Weights of a small transformer language model.
Architecture: RMSNorm before each block, rotary positions, some layers without attention, local attention windows, gated attention, an embedding shortcut.
Each number is 128 + 32 x the weight over its row's rms, rounded and kept within 0 to 255. Layers, rows and columns count from 0. Numbers have three digits each. The size before them is the row's rms in percent of the matrix's.

# o: layer 7 attention output (transposed), 192x192, rms 0.102, rows 142-155, columns 0-95
# v: layer 7 attention value, 192x192, rms 0.101, rows 143-156, columns 0-95
o142 079:161090102142202174094059140094137127114098135189073088084126163153122096162092102148138110130163110062092135128123143147114087155110142126131121186108065156161063054112185092091101162160135133130103069115094144093152156149121140135122084139061118114108148083104124123141105120137083177142
v143 106:140130097145105164109153147124138154117138156110119103164126130129120115172167157174120115135140048141110097104094115142143168164135133095140138064133105121062116148158156084128060103114153109106102107087112119139148146101095231099106129130166114171136142107149076087103117148138151148128
o143 101:156095113153120125098119127133157186178166067047133128199093124158146134105147138106134149151116107191097056099139138134178211104129114085174104100124203089074211179117093123173154093074155123081089140123159099160110097145179149163125164125172137112077149141149107146151136146117156130118
v144 109:132144115174113132126150120118119140136119134085102109183111172162151146167148144134130154131082078158110113084062151162161169113181169143143117075097116059087128147203145131129114148113162163130128140144128093132132082123110206109082138104173115165150115105137066139102140091084190127130
o144 114:154107092178130145105113151140163195158109109043128154195086145151130134146143168138136198145135097119105067080118172158208172103168185107138094140106164095082197153106106113125171104084129135121066147115154106110124087138168166163112168149118141151107138139106084133140133133131154097115
v145 110:091120142090090146127065104064163082076151126092152122141151130101109171134127070176161148117158175147142161133102169148124136073139187138121133124109079102204166130173157208093153104148120117131131158111107143099111116120097151097102123206139141148112090118071131146067159138156115080168
o145 067:166113150148094126105132115162127113062152193172137112065055125110124076158154086123144106103116171105087193108115121161133088134085255177199108104143107132171107090130146118130076119133123133184164082119083154111103165170171152133141119147078106090151111142122102120133092154118169113152
v146 081:162100154108162143160115093130121117107145103156178189145101084117097126145137122143168123123110183095149171163167111113117095145055068097139135136141133165134113127106099128127152174125069110135091093102103105128100129135188122119082081099095113069103145181137106106095133146204111113146
o146 093:125132163136134099191091080117134102091123075190077103104106147111145191142127088105150079126182146068151150176165110117077058126132132122105127123130137148144095114175180111158091110137141115160171119131077138134071155146136055132140095127147098118102100108085143126143110118110085199125
v147 092:100139170051168099096161104130115150112146101140132148193128099130124114093104163153139137145123129113176055110152107086123109077189093057120140114184084076074128135116099063166152148142120095125120114121136157104146116096206096136066098170152161129148073161127097148108159138092133151094
o147 101:086203133092110176181192133155121093160108107138198136145129101083121155104118163133115119134115198116118149181139095136157124103110133132070138082118162137093185152113124105158158127132122111126169154173159136133149116078119131116101151093182134105142096131105134084132091111089148117101
v148 098:065126082176146080098119115103067111138102025112122136186156171157164145159136197104101100148110119169196114168151108113137148128181154148110107191123180109109172134147130150121109169132135133098139181157144116142150078149168175140130167091094119164148081101144104136060133068086154147107
o148 098:153155141132128166107103106111091179160097143065162127120144138127079144191133189179119164144105085143139071104148107096187159147155126099142134106096121157126161094102148108098162131103129123180123183170142124190189127076083136146124162080152146141174111154160090091111097100155108125129
v149 087:063168084131139111171136115165131138101116087118039153123151162146167167159119148121103130098080148099104095109114076150186160090176205153112112164184150120151142167113079150088113101164161154148162161178143091135117172153128081148179170142130118146132097147132153177150137092052150152115
o149 101:167106096133145149079163180089121115157106173100119123074170113110123079153116159159114211118128103089101105077116075192139119117149135115130154113139029156080136146117134095055155133126120159125111152108137153101200092105104111127066153151149109155199174154177132159093125148157145081087
v150 096:151139166109146108148153094106083149109139162117165128108104131179136106147137122098168121176061108156102156084123166130119155135111109146131117073139143131089138105132154181126127175124128187157138159128137113111107106148138129104049106146093146143179127154113075149070126129156165135141
o150 099:089162135119096111168131123178151153120139139139121140133073118086153189113124183146174178111157132112167181106074144131140139124177255124129115138161136147175136109193144111148151105106119121154136131153140089068065130171146166165127130144078169113098088139049097109105134174110121083101
v151 089:132170121069136197196151141106127101050143102127134135085149119070123162149143088120137117109140101150048188127136104151063112097091129134141149191117111137147070106176107183071143150108151159119170148119125134099120155151110096124067132110118127136120094180121176135093141189162064124146
o151 073:102147144099138090141152116139150165083139116166089107055109136091165151128134127122163098074212135073157168085147140105103117137154216147215135118150108152138132123186150143146099118165144142182160052073080134124103139196163114159132124159134095172121098146167137129114165192143103116155
v152 103:098188126107123142155145117084167116096133027105121118187119146134130189154120140147096090095133071184146135130110077160141129102208136083140136162113131135119098156215129148108137128151146083123156107141099091118146162130176167136079147151192105158142050121124055168066136102119129165109
o152 106:132136162152112162128135131080174204172117128091136115133092126111157158158151144176145149116151124121123077107148126136180138053180152111138127075104147136072219193140117104104168120090168111186123141090173128123156105130143101126117178098216101161164103178139119120125069146133139138125
v153 101:063131128177150108101117160120137096113135042144102117133116128135145135141149151130144089140114129179160054122174068139149093179156124052097122187200143169096183119112123148115119143083094089114129146152096161141115157125159115146100116096115092153166061151134071114134137078169146180107
o153 098:141122189120125158170133130118117162179162108098160098121191102123148178149121206134125122129111129118157105141135066162163148107202120131157152069157126117140200175125091153111162110081091130160116223136182109131178121066104082146119167102167134121169105138148150117102132136129118144098
v154 086:141157110185151134086168155141153156138109089105097113170119143112145127129123186132144101138101072110127056127135086176196152169159161060105133119146128116050159135137095115152109153087128092112164138172118104129129074097126178109137111056134112140129096119137110143126114088067151162145
o154 089:145122111124157137119118157121110182197126075061132128196192105135131140180096163166116162151118140161119046132134127148162189115162104123109121106111143088095207179110094163156209120098151102094071201155196120106174102102134119137135164120167142149138167128144137162102149126125129142090
v155 083:112063113113093170140094127168098158122138215161184109083106108086103049081158142117155091126176131130132100136124137088122118127110093108144127055162094145120113125076142048074074086137109142119079135050139194141126166085065142125110105153082159135116146136109157059153126169188109089149
o155 085:105153103145116148113096109166115077116178121128185121136078137120151126061146102087099088145121160140175207162149071109096136137090112135216136114184144122165095128156150123172032127143131096089144074137093136166103100126124105142135114124069148075089143127114139151168154188094132136095
v156 111:118155124111081132144131104093129167104128012100107116178134139134125180181131172141088116092186072172144184163125083175158103129195170079130137166134158144121115146208151135125120120151166129096143118152138104102146171132161160165122217160172115176125112118108071146088103087097149140110